Each number is 500 + 40 x the weight over its row's rms, rounded and kept within 0 to 999. Layers, rows and columns count from 0. Numbers have three digits each. The size before them is the row's rms in percent of the matrix's.

# down: layer 3 MLP down (transposed), 2048x512, rms 0.149, rows 1949-2047, columns 256-319
# up: layer 3 MLP up, 2048x512, rms 0.0763, rows 1950-2047, columns 256-319
down1949 108:534507441593523556513474501536510480548424554541492414520409467495545494450466479535412533458549482502472568558515467529494530552481523491404491513524502480545415564459487440518433476459463502
up1950 097:487497525490454522522534539525400546525419541503456455517550478418508585554549489479490541488492521511494556459498529473490607504489524475480491523450489584494497517503470493523589519550533497
down1950 102:479435500500497503458478498474547463496555468517471540522533487438497524499526486502442521464487527549471509449500549510565471488477530502472439494525541484498420494500482497479440442522493482
up1951 094:519454471422527529478456547524505487424422537450492525561490505469572543581569522468514600458536506445485534571511490438459541533496574545467453510563523494504464459457519602438473496558470502
down1951 097:490474437547491502487502474492486502497533509459485459463504474496575483560451546484483428491499505563454487515490502413531456525527487453467448462457532478482528504470424518528475497458524450
up1952 100:492620493480564543586455475554428511463530536525535512487515501555514420490539509469531503538478489432528490463496498582474455458536515525503447513486473535468509491600473414473511516538479468
down1952 102:453461478519475465434509535469489523467444501548450471461495517484421549569464504495454426511509569481571471488530447406537487550454460443516512556533521507524536525423542432491468474497477469
up1953 101:542485492496453562466546450524571584467514623503460426483458536472534464470457506429505554405582534459523470470479441512471508532449509547503475478504475472512467549470519528468529509450452528
down1953 097:502381523483487462487432445523457427526474437537480506536590469424576480522528543501527479502486499529474596534437531520523459549523506494523495501485524472548480463487476459535477439484502484
up1954 095:496514545469591526552591468590492503506503523475540497451523510483568431537477543568578468520446492497481514538473499482516456533512471438552528481532453533627497516514490517461478540494475472
down1954 097:494451425503418479495468546458484445513501496538437503567470506444483507447515477505484488517487586527571489497462510484524525549464488525436500470470479493478508497466505478468510494511474454
up1955 103:526561503488495513476552477539466483541521454529504521521535500472495496526459500477464452541486509498427479517464475466430493493552553548575476495486468490529528517547525498507569474511491541
down1955 096:452583541474573447487493415521505502489516454505603488557479519484520498490434551487443496508437482493411469474477491576487529480442545581503499528484433542504529518497504458547455415545472455
up1956 097:444562498536512481461471498508515517530569554500483552516532547497503544489643521526424505516503574515531559448495462499561521572496608490507479480515494451444462469507438546429474490502511531
down1956 098:530487531437470492555520578517490509508486508461525485517448507520528486534481490482516469490478502566504506478484434477461524428471455490537546560518456532511535534535524397511510554547437511
up1957 096:483532489452454438400455528571498513529517560511461503465423483444471511553468472506451518482485505538467564501484524605472496522483498490543476461477509504475454442496452540451432519501541530
down1957 097:558480462549511554496471474442525494529571513432530510444519507519558571459533617510599490553496576454528519491494495473527514517491444560453504496505489491487486565520466540603507475545488544
up1958 101:486544536552482455526477541496485504496517510497569499547485541532486406458516459564485556545473531514475489560540579497487517534466506541517511482476482488496508503490501443491469495484483510
down1958 098:553498413501476463477471403561545490477520523489427507479472442514468539516500470525462435514483478496504520428498521441443485467563490509487477466479472469498503549488484501511445442571512487
up1959 104:524527578431492428427472510455495512588458508457501453548568454523498529435532513546479462480492482534493468422564516490495439495500559486495494522510511538552478472510507535496453432476489462
down1959 106:436538478541520477481487531416482490478485497511434501455549556498500528523502529460482455527503522475489502487515472463546513496493517474480522459551487420492505524551445510542520493440484459
up1960 099:473477565471553512485518487487524490562582543514535489508473486510428457514537564514496513509511471467440520582490525497463548470465562476504509516462533461493509502476514502478524415491524518
down1960 103:505484570549488514430498543481488461576563558458578511441509531549494453505504529438511550476530475503499468537509494543577481558522564522446545492478501471481438521462528505487502464466510427
up1961 104:598511511539475508504496467480520484565499486433487454466528516486495509480469450454474519518445538510467485488476518483508517535452582483472515506478473530447505454511444514523477532547447502
down1961 102:514484540490464471457424527480460460431521567499582588510435508505491519553539453529491518525513513401534487475493417438414509477500491537557475521546543550503487484552579497593595474457446515
up1962 095:511495442515459481419531474485507533577527476438488490465431487547550570502463566424545527470491498443485435472514538469515447450500512496572516549591552528548502517465468520455429510469477504
down1962 092:482504515442492514585457465447553502531570521558525537487523490423507542453483489498505490543481483506570560513536588510492614545514468481481437559441454460398579532571503470507556525481492523
up1963 102:471502548536463509540560462519543497541457506493546564520575495511504577430393570488424478580500473420541560514428455502498416458580540518523512454478414499507495409564474475523460510519525524
down1963 104:570500519495539536504497532472463531470480498485580464446482531412510483510490554453446513493474556507522470504509508487522501562447528467404479482562481483507423469548535503525493440475578455
up1964 105:491539528456478514591507568478490532522522527499507517450549506487536460491535556461561498457485506490500413539531509543446514535505523543530554479473562481537426479500498544547458475484514482
down1964 107:410405499508493488466478526438536493505483443453529547569479430517555526540566504467520446511506501577458474523466492519513515497487457529551532534492426450483545494522585519491489535501461459
up1965 102:462501453495513480522494565472483420491578496485516481441620494473459436541478478470451451563514520538523483486473472518482528562546472538450528476530489429441439513456511485444452489449480601
down1965 108:449540481452475504492403459528481507513495483531474473485507414562500531403440518447476520544482478472468532526553524500513475567552464551512528532577487457516562558522484497492459496518486529
up1966 100:501512511542528487456546471509600463476490574445556548581532522530453554548451559545566491484516551552514508551483464500537496530481472558440522477410490472534456487463452529448505503547545529
down1966 104:503500576521475496506531488501485532476486471505445458364542543502462496487482517512445506493491551459523572488522533610485568491533429513541575514448496575462503500480511469514409425558540485
up1967 103:467523523526461506467431502547495474482461498476491480503482550494508574521499480489503486435508467406491519488521514518474505550473482500486513502547544495511480457438517490453448541533538510
down1967 104:417527450485458550493538494536464490499461540495482558510466546539483452517578483512466500562499537500488426478483440505489455507501499530500483510482529503476504508457533494496517459482507443
up1968 102:410509422519533509481541493541453510467391497496431500441505501464507492486504507538490563451401497572476551522435428601538466448527531483464462562509472483509497472474568497504487515448422531
down1968 102:532511526474427485493498512591514518500509613454483535527586507549559471554423448444499472481542491419461498469606558495432440469535523502425496520485504551445607474522502536406508482517478424
up1969 095:511542503545518522490466492442486423424505530478447511560569531492574502527570515493487483534530508529504482533567492466527551490520485436530532485452467443549495525525548516489482471491443479
down1969 088:531513476508494500460474456486505593437483498480599475445474511470465515491448461468534536449503390489514472476421489528530498468527542500448434452517521506446508478485477483528466549526597533
up1970 102:487414534555504483501566471569482526465459583458508481515548506540513494513528520523467488523580470442526539526516602437497479522513520525501421466441548490490547478563469522486502489478508478
down1970 101:509488451520528440519461407467554508594493446520551479514494522543509444529560535560499491454438476462474521457486423485477549472522470449430527504501561503524481545521494524468486454571481450
up1971 101:509545529478510522473493475410516563479521479497502482479533481545437404507580524508505490507508518493510429489492480550487509500489499519412519527491515413488471526556473497472498571470552468
down1971 100:427529482473497468482477464506526424438520537547493495497460501502424561502534524469464437444548546458521497472589488495501485465522506409558492494598494558535531475516529503539544487507485500
up1972 095:568552575438518491432422507523510490483492516506415488510473537488503547532488445507547562560464470494483503590452436503417566523477502520572517487464504560497425545550571571515454462511568443
down1972 093:482477453496541473593509539441518543455467539564544535518397546523466517449495547527496554508459518521481429475547515543547504492513465450462420488541514436470482502523488446507570496533523540
up1973 101:503519497522562521467578491558547534516454504498502421422476477538509496490462442498429485590503535497453455480517513515504426502458505494515561520479431543507485467513501464489469501520482479
down1973 099:534428528456453497548478552472469446562411503549548532505457529516494506489577519523536473533415562485514603510444432436445503526489416380437503473504568453515494450506513497519497528467483531
up1974 097:506555512433475490513474587565566554527590577516474481489532449541527402396482556514510528471513447578495519534505548476499519474500561516458539547463513537526478530553425414519438488563514462
down1974 096:526537499447535520537552522570517466450413478436464463560518624433475532515434482535500557467474513504490498440527459460520507430481513573536562512446457440467496531482498471514510476448564546
up1975 103:510543520487581519483434516534513471443537507558454459502461537585500408413478478540488548463518508487523507502590496500555436528516555486566474476476559564443490496483481506565477548522474460
down1975 107:465463445568557552443407561518540490525546523499496531462476544487599559519539513501415483449556522513489511565429445520469528419627533551503561549439511460464500583500525610575501577496442467
up1976 102:527509532572517486487484551513529521481536533504476556510421434445531512515467434535499517553482557538468516526493492451488458475485509494533453546554509498462642485554565526480448551581509476
down1976 103:455470424451534514475613491407465527533492506520450410473565522490421482465482505486505386496487459529497518507470520473493494536495476419431490474469510462478531509457497456458525520585524458
up1977 095:551495482536482517593520499473519493489545440536508461562524470504540468393466489505519600487475492419494463519514545578486497564526500465484539496557529560490406505470587458556526518581439472
down1977 092:508502505474544525478497456598499497515521506431397442504523505466466469533508437591527533526545571572490478481585469419551519462516442453548463555419478483546469499494469535458558494490527546
up1978 099:456479515483448441414484548542540479529570431560492573528477496503544513508511463510420487485526522510513582472545494534470450514580538533529483489511497516539453480494538503534512491524446561
down1978 103:502456497524507566478558533507459511471439528439489492467515563493475459451502494519508497501501502588470475483426494519453500471419475532483573491508510563438442556518500500464534521515484534
up1979 099:472517483554523521503440447524559462495488567471477485459433513477464511490497565557504542478472460465455530508550554507459493499545469465472541544476524534425483506489484523455476426500466531
down1979 095:515557531424442478600478471545415475469484506577494566466499490510555497507513521522445536533462493488514484453470439512501474398480491561533473511518500557480527437453494508491530504453530529
up1980 099:453515536430471509576476431536498454530514505469525451458487483503511482534522511527425531481462488492580481484528523522535447552519490494463551517547499504608501522484493567473517480518518629
down1980 098:486430542454534468505461597519419515508456544562505528497488503545494543495494430466528415530488516477437521470472452579527531480507512477490464531507484520449505494470481461491450490528472439
up1981 100:465557486494588453547525480547473441471459442439552509510508520506450445388548445413512524485417574474430484439517503456436504425587466502508497425498451454462516528554473493549499534489515480
down1981 095:489494473531500509492474465486507606480573549512479490539490519542454496525457514556591549466540510475499523466515544468553501493530527562515424554475524534497509533511532516523473516503506540
up1982 100:434568443523454517526494506468529453457475521491474494499426518485522513511471487517548539512466549497548490521528485579421508442548538495445471541567437510472529577449498492494517531455532470
down1982 099:502485447543479512489527609521427439629471555514421479499488514532445526537476441468508488544505402504482521446505514435532450511554448523502528449533473502514538530481505532445482539538513483
up1983 104:462482485563488548466553441514519527527565493477478400606492521519505539478472442446520510562471498607516479467577525491567417480532546553539472511486535537467518497482527487573536546434484524
down1983 100:533453449538521440487507503471474515531522544527508516441444468469536550494506586495440527423490551505507536490478498532473476532445544523483450487607510487496522485563507512427509505493511438
up1984 103:489458513463545488540477445544529580508486514466533541474459528470471491457437494543396462580556479565459518506464580520531458457469488461512477459477444485541478477514501466459513503488475452
down1984 103:501503515514497485541572563498536507422444494475490494429476442553481480535551487507543514495479490455496485518476450489527500533565546513381487548491502485469522505429547442578571492493452578
up1985 099:560475552464495563475512463536525553459424510491500462535489408477503493454484533490448576472493507442459497574460472519492527488504490575467483535511425473545564461525481498527504497484556573
down1985 102:453492505517489505532413588504559478473524516465519490417541488502498513468545547555462478550422529551489511499494537531498585448529511528468522390461497468581546540545483482584462587484559506
up1986 094:529516478516497563453412542460501517469525422427405502475497508543525467470499493457519473390465488513513541398494418556564494488597534623490546555417530542533444464492539413443480531551545524
down1986 094:545514480479549427540530529510508475479489525468575447461550524500399547542471532549431435541492566520522435536506538478495495503512497468496521451524546490501432468535447524517441500472443524
up1987 093:525531513428464466461478477523460492523491527520455456555522506503458469443541481514444528582560528454531549540505431502484559497460492463567489405535549484562550452525495512534512548511506517
down1987 092:494525476536499529462516499544536579496534479444577534454492546524533522555482500505526522525515500462501481501458568514481451518469492552483594540477504497491473520524506542478489551451496404
up1988 105:477481485488511489423471479486518491477536518474446463512511455535532481391518517487524509457452541539520495500551521477575484529425566578481493539498445520451485462488571503525517576542518494
down1988 111:453526572466564523503514527520518509498406465563507567505488520528522544456486446471548507478553484535407556536530366480526485462465433499507416413420458561544512486508547516463483527487511532
up1989 105:482496437528467542452443512529439473484462467465498502493486565601444490487522413449530447489499477514576590549513527515486529503538472569465511488474515492512497474468501444611535483488556501
down1989 110:509522495507473533538538530464529499461543562568546557507554426438546496492547518453455498490457444542493536466500553548463503482557553495509520471485462466499519527526510579527476471423504547
up1990 099:490515449480506501519536441480458515518496566501530516479496496448479519458539496495503488460551535515580475530550506493481504541581526510489434566508506594565500546510539563540479543470438530
down1990 099:548512526473600463584514538498508522550469444591539516478508521589487554498479567534512465514416565484466558509534504506461520527437520485448519420453473518494469504511460478471519388463494492
up1991 105:507443515535482568516476429455510565532526514443511479499547539484502526481514572512509488482455558506455549516455490511539460470459515508505469451496517493492556512565483594448526567454484494
down1991 108:467489499596527414514485530464479537531503469473518491421424525496554479491444468456545508507478563509498506569464521464469516467551508543478582431494472531461567498489476440446504552486557452
up1992 101:493495536467511497563409556563491489498485503508493488549493495500521500460465522502469495484425431481492553525465573448517547472482468503529472482528470431496524489592481504505535465508433537
down1992 105:525463494462498474493465549507444516421481471552501494534538511471472540477533497551497463482500435513543522571502523420490538465519515499459510512426500454478502482433506548532496534471465516
up1993 104:521523519518490573525486450468476511424434495565482466501484495490472484495531508588534532461467544482564458507497485543536437519563499421461522458478508488427570462462504426532536524528473458
down1993 100:516543469462477598474545507582513534492510477501494522515570497453453529474540470423505455573485427484467496537545525465515554539531478424487514547510445450500459490562546477475458479519516536
up1994 103:492468435493452519481510521536494421433476504548483522503464520475505445487538469471533486545438491478563466475515512497536514505463475533487474538441527539446460537500617473474490530448489567
down1994 101:536475409515484434484516504502490512528542435503402556489539514464469497481566543563525487559464433513490482552442524467548600506432490506530447538489518465496538571483477536469433510516510448
up1995 098:531482507471427426507520555478452478503519543480501473513504497525537510519535525479507496519555582510507523514435494446502569471626573550500484535573544504484467438564534436558441463477522533
down1995 094:512501516500576562530478476485507575471473548531479499462530415449429436464464520485468499498468446466528494463536538467504457498374458571517424446462470500525521488565573565506479575538489499
up1996 101:509498540511588538433511460521489553509558464500427489538502511499515506512509574462550473469484484440445570479565456434452444495512496507493505569528458543508492485474495527531461473493483577
down1996 100:454539510481456502546481472489551443452519525539483438496447482509509511560514513431465428483484516521477449446442491530553509472494472519528525475529478434413469507480552482501536486490433496
up1997 095:528466430509542504496536505528485490420514503528458552550473494493477567486480478472529444486458535542493448508453464465536421474459512538458472513495456466508506511440528517437505529446468474
down1997 097:559508547415491596464504510507482477527495466474532551545524543486568489505525512496497499493470562509533546560486518516486588568492462512528568498501492573462530506503500502538552473459508519
up1998 092:517500521464581526466474475509459523539560440557469557466518552578477477502564481500523559505494542570426560519494500537552537547515486502601499530487543506499525498501459512454529531520523426
down1998 091:477515459493439439509546533484488505472455574472496477521532494371470508511424533473503486543557478547551449442493523448535479426502411485501488463540511512437530456488504455504467511422540518
up1999 094:477505503486539604410465491458487432504513510433474555506544489544488467461504454482490557498511545487487538537537519550584545497509507464507533538471518553544460518539492486503488594509550501
down1999 097:453474514447436504533535528423433528531493497512530501484456528471495459503468492533576525533478489471520460471420494443444560508517508452492494447536490471474525479504570572513527458468490551
up2000 097:517474473513512443407508569508582461482463571478455525534377485605444469479540492506484554521575502493478494441515539472515560544486493490471513502483438534443499496448455475527554507535448484
down2000 098:479554516511452501597501513442469524494388450498522512523517502452438570524480432560456510489499496466409459501548549501539475497503527466493469452445480467466515540476527435459500526516526528
up2001 100:471457569443458549548440483485481500459439511544480479446590524549481499504495496428446520512488470519505495486513507481502482578482533538581451611494546524485460534463498494489583559543506462
down2001 103:468539488482538456391510483531522545522471493454490472498476515525476499485485504545496489580474537556557500534498465519510437506506455520495489481550443449521585466512510565460436503454430456
up2002 103:492499461531539524490492462490457533437488468454505577528488556522512522572504522430529482425483506541605445471529507552440544477525484462452447504463470485534485494563520567519485487464487531
down2002 105:460560394485430519521491468508491475499544519556485531474390497526434563546515455554527500499523520479445457532515606503496383442467455464508459480521426481497447452591517534496423539530576415
up2003 098:451525522497488507567514509565490505470516537502449491505527488498466520436526465508554535552502533510477496467525479461476594476469518563550544557487549515506554517464541513466489483519477529
down2003 097:483507423549486420538590567523433495557482528522514484539494549475465599495479449473504522479485498520532511539446515575532488477477543515445458462476502519503509473504572490526527456478546558
up2004 096:566472502504473500506440419486507502469481539501394495516454501501604528475427496484418493486443529471491554481509481486529492577478510460530458497550439506464535503550508465526553497499471532
down2004 098:607511516513518508484482461468471465518485409507549514520529522609463483545501462426553488500492440567451507480479616553490519454486485467407447462483459505504475506481459471483515470525470489
up2005 100:545497515486444534511483484488479482501558465554502440515479504533501427515530593557536512447470605514452509522467540498493510497422468467486514495544453493477497493572477483528462501517416541
down2005 102:518447471504611528512497488569470514498454444486538540416505477552488498538420471479492520504458399399525499484501440500497517430447471484564530491576488547489476527546505553444455502523482468
up2006 096:444517545465488555487497570522490434534557537434509519498481457468503441513483528509579491363507408505497475527514509538475510511526490475505513597451478464549454453577546482461469495452536532
down2006 097:545533533481580468501505447473490495518511468524525425479464479576476492503547472555473548575517512511519464447487504493516489464482476550510510463537551402446502507510460495541553566533451513
up2007 103:521573519579531477533497564465524549482462482513484499498591495500476493436496494524522532463510540535478441496573483480533455517546462534460428473455473520443453532464530530465523502470507491
down2007 101:503517498532453485438496539484480464567528514506513566557515511533506473470415522450514549523485434497473527481549524536460524504456503494480470609468543545484470550521513433534508500534545463
up2008 100:563488507542498507571559521534464497556518500485494489530477486484514449526453494474624558512546545462465509533479495493505514542464449539502502498492498519509502494530453419460543490450534483
down2008 095:467451555528513538479448475505499570480509524470492537461518533572448535542451536523525534413481517589544550476433547437518494554450519457462497497504482491510542525497537609510474514462547538
up2009 100:510522469473498515456538513493587428475471495542451506537513487528519483481517565506602481460539528466494572495590511531454564437481486517460480496498505384497431506527402526535508545511546516
down2009 099:477479510505529534559490505491515511480519501494465576475492462476510446474510486500466491580447533496499447541497554445637450499496527487553509515528503495501514480508487493506452548554459457
up2010 096:488470460469523451468506473536484497506507510476483469493479503488510512513416532559438510567483476537469500511479532537492418524415503562527522568553465543463520509429473520519602544507492519
down2010 091:534547522545439549434493514510515494503483475534492474477491511439499485577510500465487459457458492468534451527520487462494476515565528450401467474459565482531489423509490540510481505458563461
up2011 098:487568481587477511471585553467528437527559412418463492542562480595498456433494535440506515493454512455508550461529525481503497474427517460505512434524481478422512526522500520526492476491497470
down2011 099:519571428495579501539470481529573564497519504529477551503472542484483505487475483498525462549493446497490434491449516580397552496475489505557463439481524531543459475500492495501505588529461511
up2012 127:458475542524568472536496502421490466575483436463471475501426533496498482523495528526509541466466469492468468473563448464497503529429559573526457506552495493514509474524503499483480437529495537
down2012 133:491497469460568462538509486434503499522473443444488458556417474531509565485496529510521517487471476426552477496543514455470459479484477516452461471514538473498513469467499444454472484549445455
up2013 102:496459474512422364490501456493537506512524450438484475438467503519482494458537501468475428465469470477472523501486501405498521532500507520588533436508553504620487464494532554504504471470524436
down2013 102:503514510514571611555509441483475534477456553526482461571551490476526481504560482548553419460536529441463527508532566541474478499443489455489476527569481516490470508512416516520561529487462474
up2014 100:515476544504519463490454482529475522548465545484490557518375579526504536487448420501413566501498463507522521497560564393529505519554502424545544551500540567491620555508521596474503482506458531
down2014 096:534498461454533486478504571518501501506467454530491482496583454489470497433545558528502442511551569486539580568436415591464438474507553571550540431531500474416450578468484391431434535487548501
up2015 095:589513526507518463529425604456492476526530479507407507513595427467466424455430490545546528512451501461480525496414521467440469420501498500483527471504524534530466505514471558535476501551494475
down2015 094:518532486464441497438586416544499511479464528460524497546410542543524522578591538485512470507471420492456457428604481443555480542486472486523530504518452541462507482474599492455512487482505492
up2016 101:487536515561453466502540509508516468442498447589449435511477458510458497487446513489532513527541556557534506486565514504524567499504471535481529500567460432530503485383518566535452533503450470
down2016 099:475507435499419479495483462464513545554553524468517562457480506529511595480513557506518478476539609470499499499433495518443473512493537465582487457490460511423475491575502500529422475529461543
up2017 094:506528440468462565500486523512473464516505469562553520515528479470540502508454430489428507512482504446519442503498449501496499522525548424482494494492522465426534479514547490444542464416426542
down2017 094:506502521472444435480501481451514514512509560475482542539502475578456470455548484500534533499476517499572488487528485552507561477463494495504510456555486539535459525456441411531495543457527480
up2018 100:489510604554458526457501481502495493477470488519494537480483469439507572458495463441465495447512496510499485481541431514535516465445530551536423506514481533440516484492490498534492475474480521
down2018 099:558558463487454512483433541500532488500519449464473553493501465559536530522469429503468459410526447467507569531432478518490472506482437517507522496438507450529559548462551485498525485479448502
up2019 104:507496555543540527482564550522500525532528551468475510482421535491598496366499559536475519471463475487494485496509486449545523520515462535514517544526488487507452515541515505494447547425498461
down2019 108:460506553566519473511563438498565450495535540498486479548548513450501428520511503449501514533449490490478505455494503500411604506476455408467505561505507561553538590537505515530511493470499506
up2020 103:533505528555478561505496457512523431436563480537455484533500483521535480488475492520497517490496595566465505485473483443465570467536522506482527520577392448514467495552556487507473517556596503
down2020 107:440454469548543395498449530544492420536445498456509543441524578502388472503452485496510512515538504520532505491508509533476556566547548499512501507493490457549470515528434563523512421477519497
up2021 101:522544516542531496454541487481558542504498492505523487491535588500435561417486566604426489403522494471573389508512538525503472526549508476485469498511556510561559502456415418554515456454474532
down2021 096:490452539524508523451496497513466510519555552457440534470466507479494425562497540526507481569414531444538593446505429551491489492478478510478485504476468490436397452535542554490581478584540490
up2022 098:489472537508529558485593474446475487531499410414498529548473535520505499538400489520500470467591504469474433544486461538514566556438501454462492511524510492590398506525444537608523538499534428
down2022 102:496545474546505569503486550479489481517535515507519484547527518429450506463494513497516550480473523519428547436523480513560555552502509505451467502494466527435459498533525529427525472430504501
up2023 097:536505517432453535497520484447548501455428549520533532494486514472494550533508536517509469569446499536491530538429505459512543456460443514553504537494468497485512407453523434461475553478492514
down2023 092:435479445546529498513439464518596583543563535440442465490498501447513478482499455475500470482419516484557476486575507490555435456542501489496544622497565502401590606492434445521487479489491512
up2024 101:487522519454518491513537462585559486442487547535445460472500495474470462523472508559548453597540558521415506571494537568507476451534504527540453493509496461551529377472483524539507480488446523
down2024 105:490394535554436545478435479470508540474479449460495497468455512535537538493466501475457483482571512523565512479489504557503484470515528507468469480525589509446479531496492485511471517554455555
up2025 103:537462475460502527554505479559526526480567435561509443535581489534498572527501436471550472451464518553489528520515529492550522456512500501485526418590458471494419532470492505531521504508577487
down2025 102:490479469509474503490394540532457526541517569478485575570485591561580492473449515453508497560493490525503451519507557545514509518511528517551489483467548485523466533587522566444461506502522503
up2026 107:522518429523537523471483512506545520544552514502516563536556558508487457532519553495597563451473581549543465581497434516596516548505460442542493455456467501458506451525478542494498496583500548
down2026 105:535446566540533457482504481565446429509486559538463547559489498472536575444507459461524432469434444431497496544524529491469497561497586524445454444506523496518521505491526567480524531487469533
up2027 100:517518476498514524420462477471545502542516490552463528452447495483521489436468504493508457467527528508485496422470464492511511425521584467505496562511519508450432466486504505459438517483453510
down2027 096:466475526480525531528499486523517549503513509483542512516503478522534520506526471496473515488489516520558556538518583512472539472451435563512530500521544543555483572445476491510503468521553471
up2028 095:440513490522525475456481477465523444447553424440525555450477492497513478510457446503500552481489523459474498471511536513575500469537493529495468503483491514570504491457496511489557503497445516
down2028 091:485550467492478474504494486453500504557506495545502541542471581489537526517460518450519439541466531483528458509406528530514502495474534512457502428453521546551517589495456460513471424555510497
up2029 095:504543473470471503547515477494504500485551448475470525526521488476452453456570519472487471551522436532459396438446496504574513429442516514482569502557472547448538579555445579581509424543545560
down2029 097:556527475463486525502536510451492559446521525495487484421411454517490528526506433585434494469386509453490474459545512449489488551470450491444482473525471491521453547506494493518487500442478493
up2030 093:560457492490513496453533495515516481497463611448504535466463511482493567505524459481567478548493562564539399540482499438450512413537566565511467467509459580459427492453511467515485563508457438
down2030 090:505581579555522501579501473508464482502517428529463486615476526537477515457490515504506450499547460464464563493461489494444456529486519423489507571452559422511507522611467486497555428492460553
up2031 097:490525491470571484465404554396451520447506409554483551562467532546494549476544492545439477471488516506437521557487469545417530517476439531457493492535536470549502432564518513474480563505572572
down2031 092:511492555561468476492559482529519455484500489539464492457558496417452401498516492439541521496519498488517446490487519456477468527542496511510542531491526501467544508421488538452494438492571447
up2032 095:513510525507526545499485527498501523450502483533568546498397479609542462582501433485497501458489507425520551529483584572460533508539600512463393495502492404485488434489533470401451483556465448
down2032 094:497422498507440467546466470563494482592455493449511480445548525374419601464538531490460539531557566587469433483504525467524512476435454531492567547513563531504492516515431500571574512458561503
up2033 100:472502514507535493475497467493466440478458486549499507485508494517487467473515468511467509455563484524510487578526498501601475509472501428540554426528531484497498499515427477509485441583463467
down2033 099:485498566488513499443490517531465504532486449529551469529435496506497481505516468554464553549440487463478483507438562495448511523576515489551412487508498508499450465494473503473560515456520532
up2034 098:497453520465561495523545464467558459491508490435473493513467427573516509505539506512532525479474448503523540517501546479440466473474488471467494473540487518458518500473525493523473469482513519
down2034 095:481567508568496476453546460453441564526571449548492510477532558448475531571499442520555463517494563517538409525549481458504582501549527488503453464465506450479485519538471515469474504571515466
up2035 098:482458412467555510493494539491552468536541418473464574544341484528548443474528498495445480519471523555473529462480515501419464453465471651480493485590571477547491463526559483502483483529534504
down2035 097:489552449491494438538558536450431513497522503449532459512535528477557501497438486513501521527446507446498424456530516527432564511515494421468509448488457498462496516464426528432501523525471523
up2036 101:495454480453550560534486499488483496501573509492548462494517468558528494499463495467550503469538403467484472552523513473462495545509484491544534499526520558494539469544472523542561482457443527
down2036 097:501482523480507472498521523507492482552446503498543548482493570395540504499510556519487477487447512545541512531480500513495551488475569413490455486497455500552515505503493515467470502562493462
up2037 093:500433501570460492483622546539596482497496523505437454538512492483532545542393417456517498511458511551525521506489453567530556519543441471514597536507481465487485546512475428483461500463482562
down2037 101:538533479536514443465464522493485521545454518472474514539403547511467573481526499470452590448516481446514527458484473483490445519478422449565427468532500489512502445481490562403500498554539376
up2038 102:551563507502471457487508510497478493506451502446550523515475539524499462523474506507489478450472462419460502393470513520476497523540533546511571528522486408544481489462509566481517556468539500
down2038 101:483534531536580564505460469422526496511517522546508458465504501461445523507522491540471528415468540435492505537457527561540469536491460523486472536510466490498524536446491517462521575541506464
up2039 101:527502539454438467484514452471504523481447562521479463463525468483474519555510456478518538528508499432526479428532530525467540578545402512516546488525532503544476425489524531439478440500466488
down2039 103:578441474501519469636484503531475440545445519480397507523531523531486450467545473472549487496477496465497518529479469479495493436516523470466468484480503456546504524500524480555503501492464502
up2040 095:430487495510489491516475562522502467433485464482592407486473484515503514498440517456483509484553591491475576449536431553454503441465435518511464560526505446506453537504510529500476461479524560
down2040 094:536545493465551494468444496427490557511532544560511540448500541447513470508523464523557470473440571482501496510501511490502482499476486556499547496525494470476481509483514530520495472489490537
up2041 104:532534481529490508494476557468515476452528465531497536503517479603485525500473499511474522514435573518542569474556467527524469517493533500531530474469497507441466470549544547497524485550501527
down2041 109:574474490428483502580555544419521559564486475465481505419529504417501430441608520462450458540499550494473475500556503552559441508463463536495473393584562540466495491526552545479532491418553525
up2042 093:495438512513528504510479506501529485526477488491504524487550511504555482498443559502509481527471501525496463462517545488479502512506530525468459483477588482539490549518528480522425503438484528
down2042 093:504579506510503510520536502499413505519481450501455529489437501507449557449515511530550501595499448483397470505458434522483503542524476456507508538516458533459517533496476511516586530513486511
up2043 097:516523514517472414561473566477463462425499538511483502459519535591443478472449546424510453426531503474551511537475487481487443426516522523533485506534563595500467440493446517536533520401459479
down2043 095:506526506499537542527484544516468475571559462444548565533528421512516472569589494515489519493487515487463507460472514509565520529512493465428503421440394425476443550539516450538487528498558469
up2044 103:485507516464521472536591510537463514504477504474517462433568549473525522503373506473531497486540559466409462498579498491481514470507465430558486506512505507502456474517489595513515531466512490
down2044 097:536523495531508452504500507478544514513491492484583511552505538455478517472447503512440518451519432507451448479446482491508471533475479506458537510524555451569500506443517479508529477469520529
up2045 097:567571445524482498450479475508432473477517518563538477606536507504530583432425568547465543463483546481546578459579463512469480533526446493467486470510515510535531469538512533526533520505489500
down2045 103:555519523457505481443497463475527551514444536471526541510524458543569531481475501607436496522528447543537547523539563533478519473488518491554543404503552516510520512498508525482477485512609523
up2046 095:525565538495528510411496531475417413512517502487462465482473485527506493465501545575504539467407507544469481513450479482519512547575404479508474586483530446565507482530466507499501532479502504
down2046 090:494500481547516523498460552519524501472478504553567490536467499497441425463470475515515458516593471443458519469546485488472555511511600527480552475581490513462500536464494479508538471441490466
up2047 098:455451448538484600483467547489507473537545565524466407449471483447561437537499542545528484426482496482481528459490439450466566515511450435618443438538461570523502469472465501451524533519577494
down2047 102:492500489424500519504545441487523502569534538495523498481449515482465548441545522468487471535500499506463491496548533542515357495511506577503509508541583477458518522485518518563529492483469512